Weights of a small GPT-style language model, trained from scratch on English Wikipedia.
Size: 11 layers, width 320, 5 heads of 64, MLP 1280 ReLU, vocabulary 4096, 16.1M parameters.
Architecture: RMSNorm before each block, no biases in attention or MLP.
Training: a variant of SOAP for these matrices, 360M tokens, 2749 steps.
Each number is 500 + 50 x the weight over its row's rms, rounded and kept within 0 to 999. Layers, rows and columns count from 0. Numbers have three digits each. The size before them is the row's rms in percent of the matrix's.

# layer 7 attention value, 320x320, rms 0.094, rows 143-245, columns 240-279
078:450542481508515419440626556463438504557475499605434429536531529488565424495476497600510446435529511544456514496428425496
084:428403551493593488477587522489478510454453420522535487479524522448545529528427492506435427444581493514490466552421444568
079:479556424461377489564543498471501497492523408505526477543592443585480565470420449545468480501481438542549535500449518468
078:444514504509492488431545549602474537493528444459411490557390487415450514494532572585559412414528543431448559446564562480
081:574391592497403514404466468405564516525482493402565534501456441506576444512508452381499478565537408561505417451495490489
080:456515526553458487474525597419518510492441431491500532446543493540493511479516473502532494541373530550510445525529526472
082:477431537539489417443426447450403545515558529514431531543517437539515535632506538498479465567509517542540448416420499543
078:447467595484540559443404487517453457447480536567468480563465487471462541542669481571505570463555487511535407504484508543
078:546458438453563428350585496556510459477498496540383519477498469449505494490481477558454453495465416574422524509518543532
083:459519491471384420492437541463564498542529513500524590471551464442432462572587498523551531498540437498412610538507458523
076:500534499502494403477365415552549584434460509521449466493403450604474500482474439579476514501490442517441435522515423561
078:536524507447487431506522484587524525607519428554532645487638538566582527508528505575576548501554523472500437548521493525
080:538456521521507478445491485465454630570472455554542504446505501536533553444457462564545409510454528491520522505436563547
079:477413536504506479516530492508516450555551485463325507506448480500517503444531490449530491504382478547511488467510529509
075:466541655516482555397371501438498465437511440505408487481446509525500480582571497479511533507506494525476502512500466525
077:497499518495484481555425451541484479504513541453478450539554506503525507430389499634445481510393495493577493443480533450
083:467560522457426512537509545458485501469441543445496528511522564459507452540560454347453471509603485438383469504481485420
080:444547502460420527530568575465518527454467483445483330461435465482474483561533478556503560474522521405413432482467426523
085:493425509462441499519478542539523461493492523482584498535495510559517506483488586525509521538476474529483513571493487428
075:496514615402371476496471394480436414505451527365607535516571468476498540542480461463469471460493457458443505478523499532
078:522424541466473467502410436507463446545587555583476420558584564532533580570534504495541488526514535423483412448527471445
083:547500487525472452387477511541556479491418526518586600511490491525478574437506488549565575493499598569539430473484398420
078:439510452471545484563503484533495540489596559503490469542477470469489551369453432553396571683404467476493525567493473537
082:425513513456551457529379511472497611499506428447425467505518598490490499539444462545544619611493511519599527492522528495
079:530450492544514493591530432420614569541515491493570493503542493479526549495522456535498480519521583445516430477437585529
082:524524444430527356490475425469417459497532534469573468423456512476457490540644537562474485504452455446542443448549474505
079:481516540506546503573460495456525373561494511536416525437497559493549532529439585591472454575470474460472473446564515533
078:433513497421413449507424427593472523485467502562380496522474563566490505530454520489435448469518524539567411470533538504
072:477541402548565493582526527542541506460478465403463485523483491408536539552450561488477539504493459519592556488490566549
077:471569561530418509546450417423516513526492361484508572390533458538512526473554548512506486564449534580445521504453568546
081:538488439470445448524517456476463433523557464497453512498561574490508488440641432486491511570538487505520441493456493538
088:494527556494582520532520519452536474493501531492416528540499591454543427463525441475466514538519423495432508532455485496
081:527526403587531437411494481505517448482508506516548462536554525480457503485467508498482484563508479505409564555579471501
076:514580500516451505491584427513519470480484441490463521493531587527522454543434524482445501547457502580537551506503572493
077:501506474447620557493539519515517476536558481454523405465531540471593519491454525453448501489560487502560502491584525576
074:478502522594512546472403451519473457451478620466525474513477548563481585524472466438517529360579547513519574572503442484
090:527594448507522524498487538518547473505508590513546502497439502418386460537575556469527480484514521465523517527523602457
082:483525566505433490526522391433490490535545591557557608530524527543475487468567465557575494556482450471582449489545440567
074:527466482469530456443554518530521483501466512517559441530530631492447437579523496483537478435534451556411550455420557408
076:401502562429441488570486565536493474480481509481381496492556446571448525548391445500470478610453498435563501595505580559
080:544470463497453507515514457538489511482557563433631549405592549419491439367453561559467469504511546461514517536473501498
082:528498529437488476484544407481503481542511366518547543435607381513474466561464516513567553501479492579518457520604520405
081:595408545484508485473504427543509362496470678469485508471405533509587447537462511451439482408428528517565554363499476550
079:582437467557523540500534477566496462521474522566530450531457487546509504538487515554543469591577469538505546571457542480
090:527536515495448462564430436422562503549426639521532426512510443495558489486532467477509434463449440446473500528418559548
077:521465540458513522576512488514496493384467433560492464547515404503494560572506575389489425507426376513514503458416467508
078:533509566493429462470539433475514561422524504556486496457439447550432487498443520560462547451584452554539455484450516534
083:362557491508528482488471532426541560581493455527494437452419518530499491447533505517559545381526554514539488551548497498
082:492468475413497470583450453549510578518551506448436526584469581399576512561433360520533525510475544516468484478503505516
136:508467466444505545493521471548502483461473501556536555475491469523603528507497572534385510460453595383499504519480534524
138:528476424572558536536535465444485495527519507584447476567488474483595508494395476491497564461498480456492587515568453482
134:427584508606536576498441446412454463589507474522486501436579478406508436551451484552499551530544496524494502446472460422
132:401553496431548517532442457636492475548536606505458498509578548592508501502518536477542520461521530548573430485458494481
137:471522479487467463421467484440433492480475449497427501508512539552502504421495448474460500547487536473486488516443563546
135:511428497568504451544455447508513443504465524537532512568457401461476501537392546496549532526521547504504535571514563515
130:463471525493492519543455402400444555526502508568522356474528563488515440470532522538483545521471531608454513512533509478
131:572488457552542450467483532545459507498566515508554423521467520469468544406470380516452591533422341519470499480521549525
132:505494512523511503510434555475572459433497608492583508528480557510605448418443447483601485491516588427591563509530490497
137:565487482485477515450568521473438557482570525521582432483419520428448500453548468547580572485475527457519419523464546432
136:471591411517521526535458508490533510483551456493511613570507623455424527413486537568435462486539537499469468501545514621
131:485397505498544427458473413426498442523487544496507486503505518448458520487432510506459408543507514476527360511502517529
125:460467577513401539500496427470517397521542443477446403524532533507462490523430483479548540431493520477532464396623502473
137:546466460522546449595479538423529570522525589555503498588442543378471436543490526533565428531465443436521512474480506430
134:542499455537534413455512466587472537484552410530458535451520521498501578437484412446454438464567479412555585485482393554
136:466463424442535549523611492505523414492513476518491486455565613552386488504457530525570545573467512406512434537445499483
131:623435527485517517538561471572533509455458492468516506508479534519545412507463624488440481505480549496571519499505457465
134:520561449499503471511524482533413451505460433466467441413470504592510512493519502503427483489557518531613503571492475544
131:446458507438446493623473539519509407486503530509507441409485462527549492499486574518528496491472477443442430455417493486
135:545394498583511404494494446522384527480499584480538472487426525431510550461630476550525530555524576459529499502520525463
131:493521478487565525531489478473437540448494479488447557482485553608499477441357568467509479491534589476509484586540482542
131:505541562492534507468451468531490485518498536486576680503442588447551530523573548491431637558432646530501452484537528449
135:541510494532569604483554465411600419509511494489492584569419574492587546528475520374486653498541518563509482516543502507
137:510484460434585451544458550540554386440558519427409477492481476489507628476570580560389451485560481459488521577547552539
139:516589567483511649504492463373522477519505529513473506472473495519455488443530515437490484542526457463513454497551498565
133:517464539510456502467536449546450532568447454543506532499475523516448636515510579525477489570456549458553485459492472472
129:496495561573470467440526516431473516470565548480443509570496479484516526543477479420560499503549522570538540475522535438
131:436573525480434571451480448526530574496490572537504366533528458527500481467441542476556421478568543486439505521512426529
136:509387507560570562549484449530457480486530558469456509488580509440475466467514483571487441535468448554391485542451491495
133:557493543451531426478518508428453490533475455537536500529563388432525447485520548553511485556457534548543482458531427508
129:507506413463480531480540478472428353534502505514475582557442598459530510470553428434416482510520588529468546476426497401
130:585473499551591466484488519408487541528545433535579551418515529499495484574511492538464495520478520609545353548489529518
135:473439519484551608519394498521603569543511343491493522575624542480494471470498533517529499536484563477516492507523493524
138:414431487433592482551536501430607560485510582495565479505462432550538409443471525450579484531494497467538394492498483499
134:494513505528478478507491449531432509457535482530506491415460483547469430450611462522530390489440559488471490441530579500
135:505448540431552542470547563436491566480443536576499475483465465412471409432432450454458568633412516514552476424564484468
132:512537477518482501465536444457413418487567565527488522518545460440497519423522487502481572581557481573510517565490555486
138:514519509504526366558462396455556470565510515459524406443615500546523486561534556502520495587537459542472452542509533433
133:481540566469511641534488578474482536430538470428526498464479584472422525446575420545511590464550471548465529527472484504
135:462523487546469443409495417574500414482484494501451515456424486468549506501514514492508491564500593524618549494504450475
135:593513426526532562451551487476571515507546572476506404551476480562410603506552487454509550605560488533396527421552523493
130:437472474428598473533501557472532590532523476471510504467464459436552496503491515539430542519466438493485505509509594520
136:513456455521472424519465471501535567511416498479478555451575443575400494527511588460505556452522512522470577480447525540
133:568508523503564511501436577542514565457540477561508485504511541565557521425408439579520566507603454521438424467515462530
127:528433440500587485501534567547413490514394433474526529498505507451417486513499517426519389482475435500451547602515502515
138:534422432494447500441599454475507468551456504445479510415473526587471478516494499504570575468563484470572549580389429507
135:469559456457421559620534518480458458518531475530505463506481567599493445540534515383627456540577455473597460492531501508
134:470502469518475459474499551506424541512445546485469517503438387424517519499467604544435508526447506518582462545508596475
136:619463525632458451549497586505493475527493459508485498526535542514595549472581509524480567463526520542432519569428560443
136:456506556413505520502430526535452487450516454497495497508496498593593477554438462545434567574533460441498433476466399543
138:546546411492487565388486440574554574544505446481535543508497614341486410529451539465619510515568573460564536531496474589
131:450447481520598460525549565440496534497546571535419441432349526526513454575480493467423481417378527426476509547465498485
133:559532525486499501510500566542524510521452518442473550472494496543502490465517492549530537568493474484448484515506510457
140:562586562497515408514543511470595505511489450543453542529476583455450455573455489496428518535547454448492548408491510455
# layer 7 attention output (transposed), 320x320, rms 0.0908, rows 143-245, columns 240-279
083:517474447461481588531435469507589514540478473621473518459638386530433454527539498394473451519481511489541533415570491509
079:480569482475495475518396569527454570647450536513511515612540447474530515509511548542657599550501399566555545470501518477
086:447456550635536520458540540569482514518411569550378567437449576495567503549508514458522480503534523478492515510506547518
082:604481501514518589585496469478464534449476527510527498525483535491519524436551505446386526558486502491562486516533501491
084:482555469465546497579537525519498454415478430535380477432555513552442618511578606524538454453472564464520479571548494505
081:471563477419613463482503527508505517483506524466433437525512509395507509500466498531506481473505487486542514445466481541
082:461542416527451582598534500593522522502489464503524581384431528471436506471432467537429407487528462476492514474512499507
085:526507463589465452584520479480503546573599453490420447469493587547550491419436510450542534591494434466537517500558601554
077:513577584411422446571417468478436576507548457537523535392558450515410464453532568558533527507606527469494540466491443443
085:528558502507494524497468608561420321518512474509530592586559483527485603441449529551463455484482478516501440509501513477
078:533379456516500534522514551486415424498558438491526575501539478436457450411565519422504521413520600472483510569565585450
077:430482425485518477534445532415509561396508559430437467474509479526423497505552479488487535575457467595575516538409497466
085:499532446485458517447494546506543470444520600498497454424503390497391472545498549511524474551524502587495534505537453486
082:565544391510628440364480544440474498482387395433535477559542416582495479516520523563513415555539521444534504500468441482
079:489513508442452485457630443541582522684527507506582575494530540475479510472527507504449438478467442498496389467502539495
081:586502540568511532573530474530529530471566445503495466479540542494509456512586498497501530464577439452497541535552517573
089:496502578475619552478410435543492569494494546477502493500537447531585468525533465587504486501548476488564480578539483516
082:536438511580543505549432404564509461460488547572400462496491505488542526457581499488478524478593480580535459523427554477
087:514537582572446539522508493489485534489497500562454403497525527470503551497422428611491473474596582462466535497437530490
077:430528434472609445524581576500590481527524497502445443477401472479489486578525582463517522586558518575486565597516585508
082:482474470621577477542556516482558527410357449479452525420514479496557503523452506397472493481463449518517500620493507595
083:465514585477491520538570553400373536524529460583399584540493475480488488527536482483504499492547484496462538350564528551
085:455507503542425468393418447468518443439500401521478537458485504460515450525529505473496473524418470529426517394475524568
088:471535580516509444537496505560531397542456487446561409528560525426527492477565552536422451384486474435497491503518477569
087:515496458537475575415468546502397471416500473500537355516494432532500516567564574538428459495507439522525611539584534486
082:466513564418480569508489575566536424520534472487454595537522488450557560518410453478511496546482471572472518496493503477
079:500502409460457485478539485491534500436482448470448407607500493510530472457491489416616535367521504575595444513506457524
078:524409399503460456492569439442489430521472429509480506465579553557495434500582608497537531467583429472474462526510496472
078:471550526500514442496482573451517522530582551572541533509534443534376562531438347484514566485496538450408520519534497493
078:500473502468523424449538472514536476454412522520513505488494505499563414559418548458519424404441536432554408516571442387
080:531536495530598521456392508531433519428589536472428475536475542456536502419435438505446415549493559555489537568564545524
087:544539463435395498439501493500515440450574449497502475554494458554519546442464579446565472583426507450513476503534484442
085:545426486459534535645474590546464469467541527500373535489412510471455476493463492530527575522593496455507466501464441417
077:515491596479579454488542516492451373576474502538545522530595504423524520422451477501528448514479425515492526543595439431
085:432465539524375452423413546530544510516542481498508588530489493521472533494492548513573473494438492567421575601563548491
076:502475479500588478470590472404550569506554513513540482507494454494506533471513460470480464583484498534453540525497505510
083:583437527499449518481508410552514433453594435496474517455455561525547574483508489519471473571458461469469524543485514532
089:456504454574485525490523573531493479463471471445566544491511432468583490566608566463508503422532515596436516466417401506
073:514551531405520551477463533406530452568410500567425587498467476500500452484480508568470470497446512488468517540526505574
077:520514428573506566526491450486528485515453524559524525471447516496558421457617540489449515469568544514552421523504446454
079:459528427491552551442494554561523476647549486607600415565468530543477592578492464463447529544430520546457514612453460525
083:445501436460467520490456556465507516566464536472558438588462465437551471470474439527487497435458610442474525497379498503
087:452470472524482552528438522480519633483523434408479541546480511557520480591534498527535579525581458472447512623556518478
080:447475603463422500515472458519553576481570456462517540574484469543484571480538463526556532549412526595505469478475500467
090:564516470549507449446516526587487437489578396520463576468429509482467490525462510601473523424463530585480489460472529590
081:544497462517502448502481503439482517619514602451441495482499546514537569504488442380522468521542656502539530516509536515
078:555456506556498514557545497511513463540439461510609506591416590453542420509580463430527421580416545486490517556431450604
087:566446545530448445499438408492456511572559410515528582570606462436471496482488477505463397506473494502491507353425521524
086:468470484532412511412505499455591433519431534438557508472488494546472493400532612409440551508514411448563496552557534538
138:503558547562504480412447517483570417515524573468550477491607467420500545531496489473548518462526471546526351381436473555
143:618493549475475447523447561522524476470557482429572519470488475361517476465522499566408503529438360457543481575400600503
136:528482463511525547564547520522483502456406557476548444488388491520517533407471476487566504461456454581542501495451445594
133:500507601497515452447500492497507506542471477477571469538425599368502515448516462529554494516460535526447529477525559433
139:488479522550490466391452543507454507526493480526514547465474545498514513476479474650629486511548474475482530426466400454
135:559541464493458499431533560561463456503558460493516487366539531621507520537531450495552465502448469428470488535589524564
134:520580587536498556548510464455472561498399543539424525510421469513439513444587430427500483439543494497463494487396593527
133:503504495523424488440528413445473545460481485503476577504489439436446441566572580597495465389472573485545501563519508442
135:600549535528462567504460465521498532395551482496509519526548526547481487564481531548488531569500446470524499466459517502
141:446555511498558480562486547520531439530424471572528524497539560616556455514438476499448489511509432479514463556544414566
138:432460488483497455500602522478510484508564492566532458552517464465515563580454457468421561558530543532529501496456480501
136:490590519495511528524449504538500446429543465581439488508490462588511554481499454525486525501670463523474608519543531438
133:525532499469550424517491459464502443460480511501505548574449527556478508465530567507514487579416596446509552488403469480
138:521548584585453525481560495573540500464491521440503594511440500457554528558490453461470463526483521483525526540499535524
138:499539542498515494544475409497530578477491483524584469458439492637536497562498410551576453517409562482455538439516633513
140:534509523471404532561470471493428545525558587434543556537523479438451441483458481503529513524517397498520540522537514455
138:512531535494466487556528556481440496527444491469458527488496540449446592551544469435448433524568455536460436485574480499
136:412456600511504543482484509479492537470475523571472494430508499493489507562474501488513536586503496496419509479426507539
133:449545548634535541411518615443581531488489537533617529525486548466532473536547572552533493505524464487442585573527519509
141:508522513553547495539563497479471392495440329506488487496557505518497424444522531475525530373488490499475523512463473557
138:468595439508492531508470539428547474466513501526463546399437487586565623601480511472490457491437453553539578428515498506
136:452522474596502436516542459493428583484508573520506406520588466536490559436449464547371420458450478478489537525528472517
140:454502472498485475535487476559444511484460524568540541561539531484530525534511505597502429519465555432477596515493484524
139:509472502516417505504469458509540497469437538551516538550608465531474402571514449463544512382431420446521435462520454494
140:532483563450449502547492484552490484502483529450546503509479543534452552593472496569518510583553394440495517558440516493
137:500350524408488481474487535423500479533583591516526553520545502603481474489541513538471521462555544553534563548607550439
137:503543466453465510456515515463572446491384450527508487433558567588504513490488500511472510449445567539451521456517408477
139:577410513470480464529547482481500513485550510491426582489514506436514550510599473539412481531425542532362481475474563562
140:435528538526541473436600553505500472450522502569578502550436498543433551486519512507526454447473537561560457505485537499
135:543493542423474536434503519507532564449459539507533449534446534486483437491429451507432491433559556502493506524435510473
138:521437590450437449577499527495469439420475502540618521514540484397467510553495455488604456469457536529474479527577529510
137:507425507577529507512541467445494423469445502533484524605538427492453556428547415418481481435558588461503587416444531474
135:476436546570577557480529602572493550566471460492546594422446554421536478451453510512449462456528495578518564532450472462
141:524608456527493531432512444541460504444582536419530536493561546451497534503515487586459512469471525520532528579545525449
137:503454509430560500511532509502480505472418508473430463575470525504465562519423482546628535526457445563422532495463557504
139:513497533525512455553464560506517524458436461493491496557592491480565527449610479446510505462480523455504426518512490476
134:570542362495482392509491519503528478534435549546499524471466399512423458575564491492462496487574552484569509473437504459
137:456570405472455508453501477476429467498510519548505498521473474422484468443482501520439521443471455376498559462413538514
136:546503558661483463470508519504442514532521486551463544431465440559521472573516516500510423558453506546526548569535468547
142:510515545561521504572461539490480488457478525517552479573639438572446526453529516463590533470460472450497494543541474488
138:440397518510610523545541442499442603500440373523512499479580539450550583502490579520469477370482531473487488431537489476
133:415499479526470478488576536489505533444413493446494451586491507516461410484496486422628421479479589520496541362527621468
137:462480450455504537460457508495447450533474518556497504545487451482554563582541461556555474396542457542535485553583493550
136:538517476503522439482469545510497463533439521492493533541471459528493490606507439482503432477523431414463416559506497506
132:516564527535462549478503435481533501458539524484508541428609543549491476478536531350470557495496478474456510409495480599
140:544539482481459544519464521512497492470542514505498362528520532358574538554457574477474547470556496556452475544533572528
136:604541629551515506493509577503464439527495505503504574543551440529537511563439513465446520487482509534463538475601554485
137:537576502399449451488404466473494515500530526575399594484563465519480493525503465446560495515485386506444538585624420504
141:401498507438635475502482449617539533529535467554506535512508439458481419511482482479435502545496352482449380447547393565
138:481481532506509552429534521490459543473454433563502525512482455451368460586497518431571508482445416567491563446626564481
137:459494468538490461543440562418503543423477572461535585417536487455428458533495465538448490434508446474426497477434453376
139:505503467533418563498498571485509504479473557422555513511581546495462536505465465455516497569567511584599517554543439507
143:497594476456619567442474469521522518523590506558539478469515523514453539485446475354530586515524514534489514455434475606
143:472552514495511473455499483461415510523544503555524540462573541517548532473557553520438475465473511541545534557503541526
# layer 7 attention query, 320x320, rms 0.0775, rows 192-255, columns 240-279
046:447480472540507473461498410469422529494439521494515416523493447485440519565531447588541422476542549459511495470525557549
043:452388538539474466463565477541489455511465450448541542540534541437499485538507509393531513530540506501417443517564520462
044:552502472543513574607537406523517435500573474529544446486516476595494568407518453508464509453380553458516567581625593479
044:508540532528568615495504509543479455583526466482495390458507476471544516487538482581532513502489482477474566466609494493
051:538461625554454499447452483457581489421477445516423467629568461601557488526386482496532470476428592502485487502520557464
047:458386525539550419522529496532441594493475514504543571467368424419513496519556570481428543564567515542517478544427519493
052:500577537496442459423478572464481457472477470434554426481609505346452435464586425552519438465564410476506534492490445423
055:472583463480587508493526612556451450528458485483509511443478521434587511461539546537471510554572430475426541508434496504
053:563469473471501523401564422557522455405592496521427497584451498566406493489473465472495499535520584516523545441533526484
052:549578531522496524518520607482464445588455503525574551452444460403503434461546444484542541487512521429450491524473525561
052:479548479497506513538522542438473453550437528500556500442558463455509456487583474535429512523470490454469453487569515534
055:536556470493451390511507619391428517441482509460519520456444508505432418483552470413492503522458519466497374473479558433
057:501535411526521533480479523577467430405481516459416484451457497538393543421437517460469522584482547540482456550417506447
061:466443515520476497455544482516477448405542516466498504459453589580504508563442483589593576495549501457462564515511460532
058:525533410443529541538499572499578473565366542549464490492466457509479607418513549478513428568449529549445399530513479490
075:516541441496483383498532477459455510444536459561537567422520532499435442511513458582474445426486460437602562591483489522
072:495506487492517616489539487505496544543447490457472460517544493511510509540485373462489555500503474502540497499498542555
091:490527460535499447502455573571473434515522477552541537458472577527534424563568505652451425467507498465514531602607517583
091:518449512546419540493477460538554450430560521478526526492427478481476508436399499541551548487562522484493499477462436499
094:489555557521601491516540535469491489568522510543518458478518565503595479500589537549509442497469511626395485492498607432
122:482521565556506463409464540479473515542499530576522505520488462418555488507593482539476380459488494541433509475537531404
123:452512391507444425508431519594459510495542504535559569447418524573450470535580538643433444471554513431526541571609539548
141:518491454440596447519485456510448565605507459510605439550546516508463486510529526418468443554542448538569569424475494442
150:430624490495409572518561526592538651527586549483496524531527487476530552498644559519654523487501475471520535441495472459
153:438484518510557465474475531472492483489479400481497470490458558485548528569545485483499437480408496516449452397516552592
157:416527531601558400493532534471492523465488542518471410611557369484477474484501574493547493558515481503479424411429495436
144:429479463509655585568445497511482492449506523479414487512549515478528525626578477469430484560505459567467567597502555490
156:546477430455562541489535484562523524492424499476525457563506503498454432538506464483572534481442475567500540507521442517
144:462540517474488460477506456472430504505524541487522501485469531456572473526537491536505518490433411480546551521628506492
150:528506438489472492543458463489537470518495432496495465475549489555544575559522488481484475559576602513552391565527589440
160:422505545519532565455482473406490508510451512544515542499525496474465501404469468481486560556571532463530387551530547575
151:517510501469505500521525561504459499438501489579486497511560504552547503497445435525510668467512396536563468469554545636
043:507525366524492503540582512467437568495442466506451421525479553533468475544542384520449556473439500532542531512412526435
046:456414479413484504527594470518441561436494575513431505444469483485414468469510573558436528519473539520493512489619549503
048:539449531469497567427425466390537485509502425536445470423593497491432517456461411524486617440423510525563525452586430504
048:434380439547556520486508468539407489498615540548516529503453440512571495460503528529484476523475516543483514525512412500
047:451501469625594579466514547382530417467467560464414530496494497571599536402492538501548575561538535531530482498486479605
047:426548490471447564463504546529506506597475489501554477420468573560439436568576516567474469555499573524524540518468558478
053:460464503390532502463427472560496531526489454523473429488587465475458499480439523570502413518472509517516552430500486413
055:491560474516483501620438524528471497531494492545605505569510449474525608498470480520505544443550443469479507576446504460
051:464512406551515515551495617524382384501501489448499506530470514449555511461536545428539387514410580471531553452470581526
058:470477515494494539644559529478471475550457440504592534518479501483467480437511570582463524441551482459491516562513446485
055:510415577531488444536501481466499490549503519431525562404547511529570436540493425609492516494526391468489631515523457527
060:557565528499559510439412575541494449542447477427576526455491502405530500422551485623490479422482402399481465522480483534
056:534601459470482532502462582493467492540421462530481547448490455416467467475568462526452491497434491502524489526479500488
066:515534457504456603511504485537488541411510531494462524505499523510491520478465528401504482464501575624463419489462511486
071:501565522501543443526504494449500519589449502476522509459527492463482492490527429626501498457457443495543550570464467554
074:518527458475533562404518439511452485443585436490567535496491552482546377535484398500513582512579474443533617586492477475
085:444473645581499483545496567517512492590473515511483434531484496448520568522582519496478437461476484556388474391529534515
083:540471495565524516546502539464522473570478529427510463498554480483560579459419564501577453531499518592535457415518511497
091:538475414500501523443509454592501496511484568469516461590489493480551445474453542467502487586456508571542481409443462506
114:542433627515440530534511448463526496565492542426489413571510431469522577427395565365538562504524453489420497382434432500
102:500554449476555498531535543464495472399553466509542563472562549535477453573468475589526506557520515496499512606469494481
136:490459514541419578554443571465508437551502534514497479420543483495483538531430488565506439490602487532538483436559461566
136:515465545489529574416508482464512484521525476518475559428444514558479496494563499516459489497573485552523535596560546460
151:563497471475535516579541450429517545487466518487471508464492492510501475581597569502524444531470494504520505523508496579
151:478482450456509505577443430464482471424515421529573575381447439486521515488514534461496479416601506479519387520471575474
152:479557516523519544531493474545481498488405579519558552497569485399439454511477584474503539380483530453455404452488477478
150:573522566515509448417488442457464511470473464473515526524559483485583589581494423555567452450335510565496467472452515442
153:470487495508390500518486561380522518619560497572540452508524481450471500526545549510499541559462575449556396556492495508
149:412508546487526450478493442455538460581511433508586443539461454437642459538410560487547590482443443597451510558518476525
153:544421518430372487511577484544489521457457429579505473542500469534522552498535506458523480468487489479455467481446437563
153:423482460435427524344465482487529454467450514509369493542615538525601497542468474587471552529529467453428497519501524595
149:495537377468592469476563478451571494522537509521439470437485529443442495514532503564529464488414514502521535519552434452
# layer 7 attention key, 320x320, rms 0.08, rows 192-255, columns 240-279
041:590482616498511533509482486485490480475495465549547439485529531561543574474459506526487516449505522528563543475503507560
043:467550449448561447559467570535442563496517539542408521576419483516533545442544498475370477430590492521604459492504462482
042:458527523395448550483514568549527566452447496489490581528551577436565529547403556522474536554608496478452486446479467606
042:465502480433458376480503487437509529456560402539517591553515439594422453453479478495577438540486519518511489465483478610
049:470512435467552534501525505523457502485446524470485460486488598441517478493528407411411499564497535446476504498522477601
046:601598495457395561521537474485596488554512487481498539468470498506426472420444554582513377538480469573491493533497492499
045:430529513548571496552467514472555522570461503500540502478514541510504522595518541481490539434506552525531487414447469531
048:431466504497415571449501468544508507507503535601486516581482449552441585475391492433493483455486553619453465431507481553
049:594565514487513516512461540464507531481496461552523575487512440475547489504497491534468494518501497531473423542489499509
053:456473381472444465410454464505556556458438450484439499574531490561476542504506466492515539546580525583563476514457480494
058:462398512508541463451495472494468532458466492463546557525517478479423506527539526457490514497591480523550551506513557521
060:482443436514437453498484520467555540565500514504496538582511519582505596517402577467561499469520495537551469517409455522
052:543485405552475460422453571523577597492501549563470596547387546553509483493425483577508519488539524469511381554542443456
060:505528538430485569467449523592484475485557494564460455497452382458529480490533512523456507512465490490440509573559530358
062:538448504512567456473511488431461465477483567548566524530381574542525505491475538509553531448554473464512504536545539546
074:560438556518557349495443469429466462528481558464548493583489517453426570475426579436491485455526484450547443419457610598
080:592501477529429427489494469357464455483462527420554550590508532478440550479465551430518437407479551542586442466456587597
095:509521535505544550554534526492460508550370516585494527567564535562515373491496528494523580502468449466475513566539577602
097:503556540463471419676498517435434517510490531458500477537617514481437559517516510573474452408472468518530418475447488519
117:517458523530454452524553433467462525481417473530472514517556489605543424499430457493497486608430549519542507561528532573
123:430468497439486541436528505594620505572599515517501519439460459450501473393573452445452475517494470524465480436569449415
134:526444429540502403482627472512606534487511490517496534483488516594433401485561519424463479551474553598540513455463463501
149:419616544481557406661534441524538546507521545475526510427500547563430472479552544524504528409460498576501477391385468422
166:485482479490438511412476494339491496485491539514440481402494508499499557498414467528503485413476512458557470477531459414
175:473424530481439479558478577543649518452554437467520474447465486476502543464507493569475446525442514490518556451503500570
173:489469460585498502463490527499497552459465549511452482525544494578443457456565528549451426585543452471510394517425533496
171:520462494530482472487506539502443546492390474469432492517520432543369570631499467488449514529516520436541494519564574473
170:520520493471477526514508448510531469503419548500521457421575497505587530529479466540483551433465595521485552513532405519
166:433498532479514442539473498466543551406498507555539438451430487453511494592467482493587538551468541517563544514513572527
174:477534555511516442518567546562531455495549462532521559397473549555527489542483491511539487559539517565594503505442543441
178:536547634545430481503582534492417512567468472509539489553484471462406493474450512488478526497490600427507459438568488592
167:451426510512436538469488583452506477423506502512514462495475515461466556489510506460566483559393423448500467429576501624
044:427503570466501455504494403475454451646521500503564555519551520497459488505484528560462599490508447492469576550497559483
042:522560500555523477504437524442556440568531397558502500473507506526480468508492489511592584504511548455515416458446463533
043:519604442499495433498496537488478458502599521496533527576563514454552487520505600465415506499486580488449479483397493464
044:503535501540446520447491510406510600508484523456497491450397505581536478515437396571477487528443574425423554411613544494
040:532461596507490504425555474554462447581511481535552432565568475429436436445486474473496421461483471603536492429487565546
040:450472441447476504517438437415458426449461444546425607493446478453546504442415448561381561413418413552541513493529471544
047:500501574538490504480430567437516472405525529467523529476568582495566459537487502396583618573529639595443531491565526565
052:454445594509484482413521542511523537518526516473523450419495542522427467480574545503464501502494459460494571403472608429
050:512506405427391422479467352522547548527472536554475500493426454498464528477458511638453426450433545575551439522480455537
054:491467541531552403449412501495490457539518584417484508410546547485463477570527525389493568507587506472512562404490634525
050:510502537554576503475579525458504493430564458442457447430533576463443421435617522461410480512492497524467526426554554466
055:469481539535507458510491488481465498487471521435458450436597539463467463653567488426545529471558474469465594443496598501
070:500441536568550429485493464458522519487528523453563530467505511551447562476503549463508542512547529465574535463493507549
051:508507462446597491506602563508526434514377474552450549503317513593552540441471516595453499573504416483473513578546500552
057:562493597590504464579471476418434483538392540535466507536557529488485587500435515460469394431522484510534487385449546596
065:525557503512385544569560567372450451494466498399465506503606544513529512468459567500546467466463508576538437474546492528
068:432519467486430634532577507531556485576477409522479522472586486464530486441501448465491462529460477623456476453534455454
073:484539521536467604537437441486401423503452479483445499492434481451551544552502490556429484427517454478479427533565464401
081:499470408543476489494487430548584504448565476416474494447441554568500437502541496553456562545470513517486515506503482363
106:510461479582522486527557446542514504445485409547465470392476488516542426564510509569472519656489539456411549511539468452
138:408491561496571494474479505611549557501518520553482468390516499532522401539523440545489537607496495448463574524522419468
166:456521544468523583480498577526448485609403572532506578594507474543548431443501530466529560420518430436457509553580628568
163:466482526512485488412485479527540496432530473432577469393453468488560467420508515473536493557516530413441546485539557385
183:412450414513519468534527478457413465445558540475545510450526597473605499519550450589527537489425479452523575544508402558
170:471463558421543531489549423477449535453485491499572540506435486445520465483438465498496486409527458459379411488481459457
177:477512532483531446466594425461540521487465555535385444530527533412466521452525549581467463525492492460494566484521445557
167:598488471416583493453434458434523520316533547508506499477526535487587612603478505643618456431481508465487491608473467567
177:565483466459466480502492567471479466580510530518581556461531499537539494492560495470515481573504629554554511418499468453
176:573535520555445507546440469396477510531504526547447549595573562455571522550555526610495433486494505463577474551503581614
171:635496529549482450528492430563459484457482463541509523525455495430478481392433522467552539425429450463535447501547484516
173:455516467390467532535498501480454497383511534423500528456516521491466467579440413469421548515565535450468456457535508510
169:484531401519455435485436528527425624509470527480508495513474450453489587535525516537484551446498483520524519564559501449